Each number is 500 + 50 x the weight over its row's rms, rounded and kept within 0 to 999. Layers, rows and columns count from 0. Numbers have three digits each. The size before them is the row's rms in percent of the matrix's.

# layer 13 attention output (transposed), 128x128, rms 0.171, rows 114-127, columns 0-127
101:465458518477430552490442521501482509503445565536508403460522523482474501510473540499491569566690463499409473461488441437460474540549564393576484515573549482523396477485473506532456544543389505474540501500566463494439524462502482505471437500474538445452548478398461600530506574515467535481503529520564546485445435408459528586429377500541489453483425442486442563471531483562467557467463
100:418491431421458494522565497510502531508485523443468493458485446409499472459558522446523525478568562548479448533463538480483468619517510408498474489568473523466432464445458488506505460505397478470457475527608400477536585519414519405393522527460564519455560418440416561448490485516505558433550432519490479517508478546421542558615487472506438521518444471573549573581503513518369508497510
093:477631542534549502522557466576460471526454411420488493483471522503442402496426494508457492469470449413493455593504565501552478461481552496490559507529473455561540509480472479504446500401498405550514461553540461401456559442472460506527488417499518556437372518533475568434397534580469517499479491492568586495524501443527563428459553582584621518581478529452507501501452552504578508506505
092:639499511501494567423463495533540539600537466557455458559470485558517491545552535521549496450447485465559510518478552450492477482585462390540460504487582505489500462578518609573521489492480442545437444613473426497567497476576495404502472539492622444535504540560508565499492527444553556454542517494518641545483553478487447558500528496618522531469435559538447495504532526405531518449521
107:481539442479440498559484494393582488412434458389536438490453490548467531536499518540515471474479439549577549477575535534382584529487402515483466481535468453540547563495496495465511448499594508545542511531463497617548465449477549509483521481558488539456449359507440483591564558459570522538545456515476504548433557592615521503495427521517482518450464533560498413493517490502558402539483
103:536579586597527448464385558475480531493533415507515565527456493564540450598505474506524509444492440570499484500461525595488479523596504559540476550487481450410356519539539529425510463449516505424436579494386519546476443438554459565512551408560485447551528517420523500527480465476525557496518479473493520531572435458555499522469421519522464477602528528475567546533482498547545583501582
094:460500596537430471553485440483470484495476563566541573573535475491497514530533465456495397498477436552540560483505498459586530526489456418490484500387539459410482502588450467586494503419499463524427492528407486532491570514501552481505557516574515397457546476522516461388461543494434498476511465580480461484537554416497618412486544414512499418498500608460467455556577453445493477547578
102:517656505583468447437513372472512504521474581406573488460493484512547471467630570425517462440553420507430458459516461523502621428576420437493545463547508486426515409509527598492518524524509452462521489404477517567513505477471496532471500532519486553556456482453550491554537493487547534565525487445470498423481499528495386511493557501494559482556399554471510441507495565548540479437483
087:583573493463515524515523489401425530514545513469579567517443501505464507556457466404457507454536517559507583489509424500500426457506576539511528521436587548539574487560487536567449536530485555449359413563495527567456438493463610526550536494514526596502473475469456482477399589467433496499419482526449558475470464478486554443540514427444484528490454398419498476475513514539572488430410
086:545480539574583441487401529379523503476467503521574572527610467561441466448510550442476528460484634439496472583558449503467523461533431461506509495536444508438578450545455499531503445554439439498546419545448516513441601595538538515501504482457498504554467512497547536478523522445575439434454535540564547555504513480465423535481460556493493427574403546501519558527527512579504559433592
101:479329425503475405496498542440518530536479449510526566522442467501489459440500544401511533535518473480492476480467437477481559494452526575527491485409505465476576559425499634504560444532481485601461467457517512473414521415505542529478465507415443472522538430501400432446514464523411485444591523429476562499556415436475538399487501496384507497477552506515453435553523493473471451526510
094:584514441535615466513541598427429445467458448521429531566494461508511529556504529495481561561515495518492508502421589461480486555538523472537518439501573551530525565476531445553521355389501576475598598472507485528441449465428471484436528505495420476492511574548477562518452539545506468495523506568475456488580580477613595493406485507576512592469499488516506435542454572491497468499496
086:507531494494534565595516579530508510501503453475537509524450560467383370463553507498457476457497478452474545459424481503497484471525525456507513555423441499513400465461486477411507490548471424541459480436547480518562426475536549522576608519552512520498533470543478484463459552473513443496493508561471410489466391558569384535399450513452535431526372564433392530466574567473478557489533
082:396448596506456410466488394504516455461493474536540466490491573510495445515483532572463516450508550543510547531517434508537414455446490452605408560400523478512452444609505476563457427509380480513517524482474504557500507497441417519518525496513502460499522436541552545534496464498462486527555497459421497532375452433443512446450377524520470497472524593610540528499516562422419482555510
# layer 13 attention value, 128x128, rms 0.176, rows 115-127, columns 0-127
101:512485575525545584480463472499506488504559531620489455479431442560499473541459416478516504509463457427523451490576434519521442454558474471482558464516556463649560483535448499398552561451512478516523563488531569511487400465559446544502508539533461505566421475522525507509606526485502503513459536513518476455553542337513498473423443501457538483473538510411413454370524474484580493450420
091:507491441496426511407380562418460548442519501547534505538467472528523607523478506502517537521546567523539613501452492456465495495409507553464506529492412549545540492478476534565534510480544531441443547462440516546523522505510472412478518562451468479584617431428607479575506551482518400434534435528435447509400509583453397514500468493457447485433459515471444512474547444518406520528570
090:442448473523520517602545580536422497513491500417512507440457524483527426483443483537498504515591545512508470471503557612551584541466481495393509493511496512486554574591476453480505520476485520462617567451550556519531525495475520588533543522469479447434545505482551414527590467572527548506614503569469446535547503504590542503490458572419495443603598468440509559504522556626444531471494
101:517449583467504476364523483589499451515551551497509580544589543436457509493523457459530595571565599487473419468444544478611478460564513511436514526452531526448478482558520458559528521521464473453470510482579515443376528501553449474580567525501589412521500582465541543437407500595537546530489517487526541493532456446446538515447556456483558445428506429495495505478501485453432609490504
100:516458526443448523542516448413505447538496581407531552526524576538423504458480536465469460439436526550494548526457566432508448471409476446557493482463529482492599481500386493481465478592484451575558451491475480453520470550480440543484414579397547577446477524539501514566511468561502435508489516531504418522411469522476550474525577521448512636425582429453456541563529550519435450480417
096:494452417474533501490485511547484477523482484451472524512493439511486496468500540496420609560421460386488425526443451520463483428445435536538491483493446538498506436495559487468499421519546509456571487488571463474499409442480413543523521440404505573443430495424504490526506470458470399485516506419573511528501416506508456492347448581507449542457588461494544469487403446619445538459403
105:501424503440522455526478537559464488470472501522563486553422514488556506587472460563509440548528600491478502568530549550520453554375586492481506463468492494508497531424470591559491531433415598540481524538527496439438460467480493502587434529442568490523525538539442494425435430473508489484447462551527463575509510523545574412478461454535528500379563450503432558627504398431474490597525
086:408432509502470563463503476578520476412453458490531481508541459466546457429530488538509461522449484466436460558497446404498585526443452547502515464559418507391401543338568505528535482538522463532583478470495482377552539473454412480531504482459438467485552522584498530418595507538567509526544520485490493484508473493453425468478462501464474477535550622612481550474546500462472524571573
087:433446558461481496551491515622470520575432555471441408574422508501573523508505532535480506449462415544456549444503526535491459592505628505533540448471461470461443529501494573497517562455502516533437576440460529515582359535509433471603449512479565564549574451471500492535543507517424564537574510531478434448467420417587499475503511496508491521446589470435538491515473491419464533557517
095:545590514536481597554536440486480455462425534496467520447532462458508543456500444513429472402400561495479506526500471547495466461516404477493555553565419468525313480584515418477401541529478553458551492509462496512558467557428437403456552481543588494527437526543563500530501506424552528556472555505449455522527534459465571596466538462529431507460429493515574524447468441492459542473527
091:518529495485421565452474495617553576549546548433480590544540612499590483514498450520491487506482551515549521560518530512504507443527493443516398580438407471496465499545409538456506529516492489576507471518580524553564479536554464515499520477488439495468525540490594543477542470417543532546444478483531591543522494498382389542523476465453424429564457501402508516537588538644527517541507
080:506491544437494436430428444482552521547539566535438522444545468579620533499469544487500598471542457556527517455478512529549500498400495512501538412576589434478557605477414467528592432401512537438503503495508485489465495513463455477512472462533564537488475493456533517570497451613423527530491517517492599452499555481486488519609488478519444574507507413623549586561463452490508429441479
084:514496405502526488581473530434490562591494468431461605423490433518459550517497560499445532567444443486407488431519557502391569539546474503452491465536540552499543505477552453554500571459609471477527507441477427440511449485515564432461638438461504519443533518476468445565476505538410531431438448540537419474638459528482516498522564456501487441446520434443493491466564433547527484483522
# layer 13 MLP up, 448x128, rms 0.207, rows 0-40, columns 0-127
095:447578520583482501469465440492552431559510497448470480473502598454493424536516471433512448517441522453468579459428496446505586462424559516532549463484556546532547551457543590475548457497567497526499457542477544544550472417469526465511577511532510409472541467510447423394503505576484540456506434560453451630531503539593440480554529504441494505423469578561550550414557595476463479439427
107:483526424486463498473495519494503470519533475395480511483507513397482477451445556521473438455445556525610466478626497567437588549538620495464511494498504479473499457527395475466513530496532499499497472441437530466429519558473562456482444474562485437412583428520469539578626455502477543557553527487500467508433585365519509439498543511536547492523600454438463523465563463477591428438518
095:447546524454550511512553552440502484451421574451474518538563435428516492517447490448484441612532438526457449472531523574460447511454555530499535376470435462548554460514609556468480553449461619525474564517524536583464557554481554486531544433439547480468520469478476484476489504497497500451431476571496536511532438526494537623442500369453441457476526421538542516517492536527529545403373
094:516467514443479377541426545521411483459543389545460504453472511452509483438591514541495504528471619516536445472513469562422573471495454520551494611464519504534491442502474585384490482553598457402507473459420459436592456533491550537466519465493505505582481533517517459495400567544548520458517462543471604554550457468542448521470486463364508488541491476474448586533532490486548476473456
099:543522498568480544476492534419566543476687426534445440509453486481565535538489482442459478472435506508510515606452490511456418478483510459613416506531529465441498496514596459433518484492513515517456476481576497480407448560514529583504486520579515530435564426522439464588481430500481467574512468464422451560375542403527490497513527447493561512469533474535462453483502537504572533538609
105:461473524438522577510457466508628426540479501480570492545458482447553582445459442511550528481502482553506558474435578470497616535573455471526641520443525434595522435593571463612526576568478447497467527452441562432525480504503433409579502454577535489484530483513478483567489484569523541569438493494483547475472526564491508415511533555501523525528460530385462474531516532496534488528412
103:610518507480543620524511565356521532445530522620540523542503479477547637446437467541561474441477527615532546526509554619496488521532435457497466503517484468501455462471503541506497488483481519477508565538473475562456570532443524512620479496521502497629489512536533484565450443490442491431480544517496588408460562486556424465476551504565487576438479445458479467517451551497466515442444
112:460450525570475538497514558498464528505537445554507582509539556425482369518489441494439469430459396421508467450500491573424472571528516482535561533421548505498446338556552434556509475592523599510458613562527611476472476429497512543532450415515499494428539506541539578548506510497610495479488492455467485501501460540439452475501541523495539503456533509505454463501498473556360493510504
102:532543482503522443488448451486526442448567597546438463536522442480445527550494541564436561498512485492504450415450564521475542501589470570509471529448580537482420477427464491394509524579443523548483485517517509502459581613494438495506462606500414586560620403493544504519433491493537568511534510512495482464533576480401470533469557464415583513475452454597426497517473522485405455478472
096:607517429541523471555488505428517534536564499558433467488504558473469479559444572518483531423432406448373509449627518480559473559413399469502541618569553502503543476453465485496555428425546547516545420536528521504550560552473505537446482411452492494564497472572622499513567477523527589425452494491518584524506509508522506407533514460561536497476517508487513470563438480457465492525552
102:502404435545495477593487497384410528539516540480510538547483478506502448522495549601460538522509466406370572418452536538598464451419400497497523556475531475474433491542453442476456423554508397571529502555532591441525512456464593527539473499488452460555527539527507487512482530545505449554587504496529516493436514577468512554442456621603462518496522454496459515521485581463504487438548
090:546558570579516513467514514414480526488557644544500536585492519485535533471448622504505502493454479525476466491517453498593425566510489486506590560536490594454519459434481478483470447538510457524482439416487546464572535403456484519478524479536452496520564553423513527489385569393414479505585433517519504502478497552554510501436519391464537455474557485449582498600481483516510473593589
107:531502493578484455501499597482486547451551512441394450517460513381465388524495544567478477541375418451551479487529496472527467487494571442574450487471528515476475450561447567477421454501474535530485496545461438546448462444380527460533527431508450510533546489522451478476560419532446459489485475547473582567542468616587516506509547493583532501509515470469584492533511501414419573607555
108:463528509425486508490492527576454499487455525535492414518546518461556430464443437423405507431525442537443475469608425535511495512565470509534491548487597541601484432535505416383468517522525579605443591470516583467468428451578569535465434460456444443435427576568476529583526502554527571542476526497574539501498456509512522534480364451553504520477530525523467496493490522566461509481462
104:529464567523536454519465450505442450425537548400505539468596448585455394551496501510447488432519530450466460541545413551495437478490458492509487518461406439466464624549519423570565480540520509539513449544574472494460452549426559533544522418488460523489489481564480510470521577544513542371483507522521428481463435440470577609523522515587593510505468552534535410451532541533507405489514
106:486601489532484518489510498522466542529525531517567545490489507569427470445524564537542534414458525456559570605485494503406612546465536550554481545474560517485511521594464440477491519509518496534449534569502489429496500465461399615480513520495534436482594499516378492372452595448448463481461529545486531466548502536533542569500540490527501506386397504491588497478467517518442639455471
084:548430505505453459471557505492447455528505449533563537428522495531550514537425525439513455530519468438506454449528431426509532470617597396450482466473397522462468563493508525554522609522502544521444542577484506569496466564477458548515456456534570536527462467558469440355540520587560480583553453423478463536499515418475527474491449513560554494532529401468442413583509484560527404529526
107:468524461502486408592511530588549538524497343472478468496590426446546508479502457500515500545460573456459468453490536568429582513467493468508517493470546517501536522583507475444477535457559535518432421513498483539517557503433457443584574533496504519564515552517402471497554480611590426452536463524530415464539466472555512460539470537478499643478425431396561497470490528591554475500441
096:520497402498470539526580522479513457521414503505509533555557536549475667460493378441551497480555500538461505572527532429515429509467587521451515356413443517399500547524565559470543385492465493545397449497551524461486510550454453425530541547457509499536519528469484421475575516530429413550462490484483527491456505596544519449549424499469505515560429482473530493501514501539522596505507
097:519554511589411505472547439510523552485512438437442444522473478567519480572469549528520517504442380481503453480451449545544505499498453508456547471532465501513549466566550383527545463511515523583495478426528454496505487505614541490512598563447502445535514453476446561433442483524476535438478553420436471600486506584414581516578472415482517559499359527545515545487540531622506459505422
102:490433470479597533534467472421409562430465539555563379554511423481581462506425440550454570491529495539466483500440526511455540464457434432532453557502498462476555434532511489512510424499500626561554492523527544514463534516462492477433549498487563475430490457493549596463424413580552442552411521549547504447456539471436590506483538504447576448464519407525618478547525518545529516540510
101:431483494459419477472480534551517519533599483490472543580586385560534512470513564470479451467523505398472451539520448499460554541530469512585487574561566528501471498575572503382405521618577528532449439536492583494552505490560481523539388546537502460495511526506463429488398473489537577500435406513517517507512537505588571525485468487450501500632487507454502455451422510556565532519487
100:540465541631533479426506482505402532492501506585574574536500559494554475547465537455552587539536574491548453470486494581432504517456455505489535528574556522451587391468544377470509503543518517456484449481583484493472405487474527547460546504483474529581481440524393580461497478479608384530509488500528516414495472431538527586565446497507547425470492451477498453460458466558453577448490
100:580594562419470502523470413505431526525462629544524559521496450438583517407569452499582463571495502434567555525515452468519400477549584539522545516528442435431558545501461435459520434391468533520477504431520464455442460557441528467476485512464477510562557435545533481447471539453577454524517513531572482460436530492494502469521502545552548563476553535462475532386484443441613514454491
103:522585459528509463622582533539614466463498504522512546451465502534444587398554448454501513461510470519533494475494554552456514548421509531499515462559497431633529500505523488522438484517528426574550533427522392403516447517457496531446459474488429428432539534559536469433520539474490478450443482532508459460540556462509515425552443574372495482531450487575476530537631603527499498496488
102:450538513544513515539471432515524525389462573485487448527579419439553572460526547548420425506547535555509469478506557516486465479426508460408565521591578456517410465485469488587560491471537573547465496466481506592473500426459478566502403493468502486530553393464590450596507534465524413539495460517456531484451448445521568515436489440485595558461506429433497428457552549599491524474477
106:468502486434538452539496486523536493446468601454438528491528486524475505455523540423577512602450546459495471461489599435519493550427457396517498601552450472497525545499551499475477567534476476586529435433367492468457422585517489512518441514487551567621521515516557437533454529414444543497450401504520474502458479545553544469550549486444490615536509428450494562458455536504432597539440
092:527598429558452494511474458513574535513486590423498452514498454494546501541503488455495559582534423457454498446427567439560490472428557425522462500540419458414495560545532549554473591478490526622406530499549469481497463528530482566463564475591532452493454447549492444472475558430510437457468504541464492470494524504610489467594478576513502448367476405581501503549463581559502493511461
101:469464400544481505465402469522487490429442516501537467550403535499496500386463465487519593484561518544482609464458565452535510416373563472529501503449528400519436387556506497462455563479504594451471486478406569463482526583474536471446632519572511517496513579469570461419492535563591578492470501477427495499515537547464494455472478521516497536433545544487459534444499511457473541549475
095:459566495514575634436436592501517457508542530533454524462559441433493486442466488447491526529395508438407547584580500531475554364417489536484543471508493510508476488582521499495565480474521491589519505500462460475523463426494465564516505468380500515530571494595490499451571530539469476407490460611486448494558399497448523511454598523446519524563474480538547502473486461529419523472600
095:477545584507542501460544479461507458433534517463574508454457551430576399473383477512531508476484485591465594517460495479488567447496530452559457527523441456496529548524482538531578417482410560629459467556467569599469451516502449481451557368537439473467469512568493506491526539366452533428467446558472568477487560564472464512500470553577472439433568490489534490515540519520479417477480
100:373573427502498467512527502547500517463357536486475504585452476454614530538514505461536496517464469499495623554405549530481506536457512606481538409511418566456538468480608503491434538544472494538488458515508461523552523519482545461530560517438448533537449463565571401492406519533564445530511403430419552418496460508532519495437492520500565451547528460466508466488464543465523459587574
103:451502524494475485503483542449486415518585487477541570628489445556452483668439442476539453562559528483514581445504497518500517463519506487518553457470598483537450499585478510487491553608472575471579501446410452530567425491492524448526510522519405504586524483518481524431503442457521493556461443476487404488515509554539433464505561601553468561407529548505451487486499543582454559583560
101:397464532490492506528498583540443545476498642501571450596530560535472395429463458431599512565573522410437543451488513487443535485603527462521444476537470499498378513486497521566541536496475502482494459446530571484560409378510500442534590496453469457521591538545507574526499454543468465526519490429532513504505486502479481477504442512465561458593541523500538508534535485464525454645476
098:627543537535450570488447472522564478503462557482463512523477426469484442521513525401586458568443570528531622549587427527540550445422510581496482464536416441478543501517508531498537583519406572553518548539512424415414515542483510464560429473493434465500543457463414522415509545550553512549520579526546526549495510535493509565476585504470499508384461451514473516501539447553499510435584
096:494433435502515560473441544514488423577461489554457562512527536530544639502502563420486523545493525464440566421466523452518534532498512536509535493454502564457528520541544476493510517587426486477514507528471453468479389510449529476503443539526504575424552517457511454386563476536463503481415549548369503452535503562558529421566523489575601571483528518487588429433501431451351529509480
098:429540533563540560544496466440519512646510450494506546466626470433494468466459512515411544472522521559429531457540494435497530491541552454517570552496430501343529494462529477492430515506483449593488553418480553519412568511504493550557585510489555477475534519586545478480442471505470483474540568346531434511470551455527513393548450465470499556541523454507553454559544502562501494577512
103:536507466561476484486531462434450479487443530494493540532489537387467580490432425518371463445551515524442491525516510511476525554399442472422458500457443562527498436488481384495559504392527589455432586530423516521493473463401518512553603458477527493563504447522497469476458498559561484456584542520483502428409463544541582559499474568539597476452488528522481572428439574529563461480532
087:474519517521509442556460493544529489443427445571472456506488545541557397499457456501478568546464552551471597539601612566489461478567533526426489504417463444525470565538520511497483444482503577528562504563456457537490570486458466459429601490529506495591473478446513493358479439631616602528412557461494506461473470516503505493496507535462465499503542525544458469600514475503545463420434
098:529463505440569447525562394458431440476456506635443506530368601493534494551460508479499460529591514500487515349531625548474564517449586554476454472399456451495515466507456520518446514478434588507512479457466476514555495480444519449478500514593544484485472530538466414493473450494604429547493452412537522516556456458560545524534443454532489537461514521550443517463509439464503483479571
098:424537418512574532547465520539545427463552521533491482456489531464532508549474487560436488500456422468512460491509434487556509592417502465500639458553475562521541538478531490405581480464493515376435620543420485483471499469460568559468504492515444528548532556455534539467543412529579483458513423509477430480577544462471499376466398558527543479476488505440491520453552478366473503489445
# layer 13 MLP down (transposed), 448x128, rms 0.226, rows 0-40, columns 0-127
088:515502557540443509588580520554525559457449483586544508477513420480505555449562504558487456561481499539542418493583452465529479593557472524446421537509578602530480592533542509475549531568548516499497598518519437450504506508569412476501489469559510546495546598482494606429458570518511467494496524494441579485500513510534637561552434545467475454432551488535503570452365489501448562525467
106:520578558505572468535587473542453438554552575556467590458518482501461470469404546527479557556475474580493566478616487374530411439449496441510497576481403498515513558618475529463532496556551433479462522503446544514508516523429500537471535468524490526488462459449550483496550486533498533471444454536519434485579513494612473591488422524517551453506591434470558474435437572549515518419575
111:582498589371521496482367610437541500417447427552495573523466439517556502577509487481521452430518518535485543469491467535538526440533578496530556492487469360478525527444430543474436465525563436526590483495512464529486524516470492492614501516471545544544502440517475510486439473541552486522498551457564421457563513565507487408390469552450494586567566501496432431449459541552509507522487
098:510491494498519521528571420510471422510501483421430487442420502494473479501492417453447505472536475352475459563427548455449586468472503410526454503481439448568514564443508519504453599533536513573464467464493528539576558448474399530452522497524488601531605505527479510531473480445551515424536466473432591544477539450460531357545578480554553511523590476519586498529505427427550494507468
105:522538473448514396544420496523536448519498645403421461536480501559555451453468425458420453423559466536439512498530502485482529534480550533533399484575485460494469505498603578522535518462532426395443457494433489577529530500567521534558516599466546547474519492519527373474510504497494470528584548521499477464549524512511584451515514409475483457538510575499422506531434420473484619538477
099:515425489457537530494503426559412537476447496525408516504469484464505518450524495544468599509485454524560607460509481454470483454458510396450476515526509448527398519413472531505442528420480430475567529585442427618517403440493493605480424560459431458492570500433548484474545537513481514436470515443475481487560573388490560485510490578447547462506480521516506514487486466406488535637439
102:486518484517516553433488531488487495517534566543557569508419540476484504494559393475535503532527463533513489538532440429552405563530490438477563584533550573528494471593581509483604425509477476447481548484540579430482539432565517577451560338548499425357466479404486484459508526484449454496511463596512551524544456549515420568518567446493513437472509479427440476493474541490490518520571
121:511514540492446542465504414557347498553484484493595485472520496491562492525584530522405632438518526572480454463400467534471592462416441616512450550516572522510466409562417478521494441546516522430513536568531502522484494541546512491489515478474542538403450467527450527522527461535552482449587566459435530476590499452458488428531429465449559523493526480499414443593517452479492510548534
108:593416581569550407435426541564583403546511520413512454518530549493509546581517460480522590418476443457496444550492515472576477460540426427579462498518529496508430439538511489480509458460389472444555430527568482566431552483538448459537491481491430472439613483476491511520530444357609543500526476457470522500505477548442510452480514478500523469578452467544496533511507577499574502522501
097:545576540380456572426521532514551440537501495471534523447531574521602535506510470523507453513499460506589493531572540510456549522548569459542467470517483427510519496558475581531442469527443458390550541427468430487524366432573416430570527588487398590512455482454441490470433499478486534535409557432544492455493461466535514473468490537531606575500482443434470508460556490518548493514569
095:522495472490533476491490527480539400521467632437511614500524423576522472525483458525556485379541600433518442518612493419476473475640427499438444522486602470457445541567583464446611509498538437471573594459511517441503487488462428501475485509528475593481471512473450519527441499506442468460525450523512506407579444491438470484523527495483577498483457543459511463420544551495536520475493
100:467460507513458473436449467570523474490464477492469531452527519479472519614451558430465571525496432494530496500449503544515617486460460625548490450567495429567561600501502527447483551429518526559547526523532476636460599512414449468429539407488500435508478502562547576536580449489467534496491529469495620504509529444489469520406426557416468510539459576472507557486557542486460522594541
100:550541495465527496474497663514510507587504563422510509459601583503502479514564525570475424495573394439512493432577464524475551508554572405519524610462510545525500546434486495507480552511525458537515485626511456490531500502510597537553510479491466565552510521515471459505490534534513416529433462512448490531540624514585575546456506474569579582471415440547462551468550433493464497514557
088:492457483600554506523580474531532472563460521503506551574472440491439454483496517488536474469476543503485537425577537335554569403574480503437530520434454466562511402477501473536432473598586526489438476491481551388431480524521531563531514495572567463522467544462566437472517600477594455456530465503507521560511431521521454476424553467501452494470420563511619513539505423503439541481480
097:493529460496402476527592587515459473502496432519527445504469498497578509518448444508566487508591507465500500438647557468463433463496499498598563420475532534522530512578477462446528483387473506473479488512506580556489474481569513521433515326464549453527404550461453543483524476471468453512532569463496425508514565507568447507594437519460493488501549528506417489540381516493537396566528
109:509469547463415496501493473587526470481524465449540459546432575418523498443528489499462510550562488507623536480543548606487505482589546538495532510519506393522518519476447574506583570522438473419556559500508513523524520416422473483507515473533468534389537430525527558432470546455507504563532593435565599455484625450457442524387578460548571463475464502444476481463568491482526520545423
084:484452542527566507473499432499533561510400439508438582449561429463532440455551536553464519443446541538494630533524504530463502425449508458405433510519499492529474477505421446553452590485523489569562493471489433380431422468551504520447530443430548535433459526480443457547529515417583481430552488504507495493476469493491491373589630578502528566491474578535521506456521515563533464508476
108:522488496487551546534539599562535546454523393610616521554458411567569547427536483508501530491540422574437423507528412495509535481457423542547492483524472527484536472475448527404528615524520411486505499521434560454523464511543479440524547472539434586454499550506424465504447458573494453435525436457606418522552447535574455496483486489503540484485488435490424521415519479504589555532489
099:493584503475562493448455506508510472480495486489579554573550480516603511544502401453561606466585479566441528543552517544500590408500509461528500475439593409535499537510427532537524432522518506518507529429551471540525550382461497521445561457445460502460591455459524559504449433560502580495572514455469417605511511505401428506435478525427517502553586479477451512594477488432528505465442
092:521516497539503546509512472503567524577529569456505500470545463484516528487449565474504449585373502507648478488596452552518515675476518465415468550401413482465452502570546477429526560521534472568486538565560512559524427496540558503559574520468532406461472435501527437455483498507494424512592486441437456511592494495518444474489532554496438514457449528507413451460527445457536519498563
084:408466490517474453526567455467457474476554390543569526489558472476494587493468593470490428508484455534548526420565512524469488374483488692510539488403546474535612488494470562466504542564610442525434465460501476449489527506567501513441542504447503581578526498539458517466548546507488490577496409573533500518503565515511489455542511579504515530549511501506444386490554473542421531519546
100:491470433616451448512458459448600512515422448441509498531451495481460586448547497521514456508586501421491523524515439579476504443502411499488573424566511473514469472346444571524463533470535483586530495637541414551518511480516563501546495521478533504475514501543533550558464572448453418585499532561547559478503478491573494422586489532452477557508523495517531501501508593585434484533601
104:511582539580514463621530505501546473455576407478543575493561476424540425485531572468491521589390545507504590509459485530540490491444518573556488498554485388492557535528506506521566458577415520544601475545555474489545382539467567569408566527493443534447476563420504482547585489484507555444535500545503403462467519453443546438463482511460487528469473549520520520468560524588526470507463
103:484552494476484575486574455488413549512514479538552509464555422523527446511550442499568538504539503489449414499428665504440423545559535489463509457573527545506478544489461511527521497440462543455554445477424489579418520521651515452365431559462592439473508531559629438477514454462469504513513526456480476531468485491521469498565457358532509583474505514508485478458536457536539526524478
106:493574522469546390566472479508458540498465500442500423466529423554445535459502565474529546523482514466475426466514463518515479567436423493557562529444517497398482507470435453441500459620562441498506551520541522538559438599548453547408456515447513479474470460495391512543592509429414462461518530557530489407564464456501526547479520622542502500542469524488512465408398482526566432418561
093:580549515534553551539546513589570461547512493463450523543516476494464420480501433560536448523532417455434455521450530501605481502569584441433473564437483530493543604563455535513514567478520493437497482501525527389543511551492577512551557528535473505376501580471448451428557507572601435458627535531509516506479472503540451480598545593528493583462533444472483520512416467439494452499504
085:533489487523582494489552508440489463498471487501517507517484535459498405568476452519525552483528517573506457484617476508507460554481453341532449566444532556603552475603472478602518473522486430478554485530497572553523558469498481528511476488482617528452546537541522540467554520502553481447532552431495488452546511603571509540407610432536483457568515447484618643522477453473482539554488
093:503458569576560516518432571404469491517426470426414530490543583526445623472463480469532537360465538528538488471475438582487543519468459477565495531505567503469522495492575501511522480479578484497491542399448443545444523517537517392506524532473549409550550539545515630595547496462535491526514518438484473462430537441511547516568488379537518511593542531510511475481427402502519536525460
106:518464570499505455529532645383459513502515462371532483619563497433513499543559510514478445533545459485526422539521468550530525577505420441409490511529496522500563532582480507499534461454444517492533654514529490424474516453532524537519530522564542459412520595491511481530476405540622435421499550507485414490440524468513412479563512432444498530501463519521471534500541459510547555434486
105:485522476466509474466496634504508450441531468490442612414503523558459475493602559466648405400512525464525532565427570491475562578507568453443529459492530493505491480502434529438525509469436454471531491348514436444528422513506498471503567485489566511571529504522483484559409600454506510482460460406410420498469450507506482521600489554530536532521479492452455488504470518552485535430467
105:546518519538506460543453510621555564471481479467430603546577492556489487469394451527423471513455444466576520499490427475430485495501561543497557499460509560489438440519465419553543558564520510462483566531435510451502455507488485500534545479585525535479408511616491425562445486497489400427473400383410458572530402437510542519546507526535574586530488534482505505525531440460558454499451
099:424537494463553516512477512440555468470572502376478464464548526578399530464446515487585548489466531498523540521522556470469479551462433499571368518501497532402443568482574586498481539476520518446605469546473571495543445568512540515542458437486513516523493435453415558478486523381507568492404422531506429442505443577496531506431544486508451431506504462444423561499571512530516591437548
111:601550512483513552494433563449443524529469518513461507450533577486572528489506552464442523539545346514508535476508527576493416418495473379515436483495456487539486501527447568532445484571510490583480416470448451508540569378587425442479544526537560524504545440513413436583488482514480545552545569536468530551444568498515527483499569479547535426572454417543543468567500456456537564445541
081:522508534575519574522453608466429504540547532525422445507456500546548441467502518499537478512440533505414538502537541426595483544439487421485519479530469512547590523585496546425520491449546522548359481480506470522519517500518524500512523499395481454502521437554504542545511539515447552401427449484474501496358469430412475378511524507484510561489483444400522494451650518555482528551447
101:478514522360589499507533557455414515552585500500544541467451573458440510475469439445494556563526486436480604479401452540462434488492474517500501536503491452436538532479470522518475495493513526438572488453568495605570540474454589406461536565587442493554513503482517450524506463451461448469481409587448494563471540401575591495443436456492574498593508515458563485510514405429544511530487
091:565565510432464578454580511503575396488530581523519504581537579479479529547566465534512501495495547492445579603535530468544507498417552441547506572546534591494463522442533459411514446552500462466466457517534531532557571593521597550508519519428521539503482495414485561563524467487492562479405560551525466584439467515492565469501533504588449604616466518451505471494544535518490410533436
095:472483473540418502405588564529512626576494507483523487344546501459556464508508457471499374478515436430476667462568410434417508491481479454452547429550431543497483496560513457475562516478404482509520490543506467431474536405576557427509507547542512495485472526479508464474508462525500488450514498496512499570508530605518408516499501544561492428462481501506476417484538538408476518478460
090:379462495554466481644496498600471423534547505479488505482444565550483500491602533493502544495366481476529566518527483545565529503597536540501498542477520461548474394475542519456600525479577584555529505510430477485452517520497568501513484545535496485487468543521588577443554564492458445526469486458577536560499457552525407452506549435594493479608519573486485582497542549593504476514560
098:413491566549492501447475554471519510469535520458403448496490532532552561565527462539466535498573490406490508540455434463451441497461558502603471471525447426575495466499463539475485461536484483481606396457555502483450539478545451578435446454514560429558480553496481527463565564431443508482570553425534605483494425606540478513513626546550561393476492561522508484530456569432539456435533
097:472530457500559521535444569515562460498485562568440541440543568406432538521458494443457506518482607516459485539539493457442443517494533582537315526544525421597498509496478499461572478448421489535410504498489497455470470539472507479539510504492493488512453648462527452533504505486532531469566493491561490528400450509519558585433555533554576560535473558556495493479401572393539479563522
101:508533561606529469422522528466478455527464474561609541510495445448438486491523534534469459523555511603565492598463560444511505475484564435497386451447531443453497493515409430569485526557617523623484407471553515397506457478466475546501525481520543510456586425444512490549558522456471560536424565502484498573515512506481505582493451513555576464474464547472507491491479502599530539402570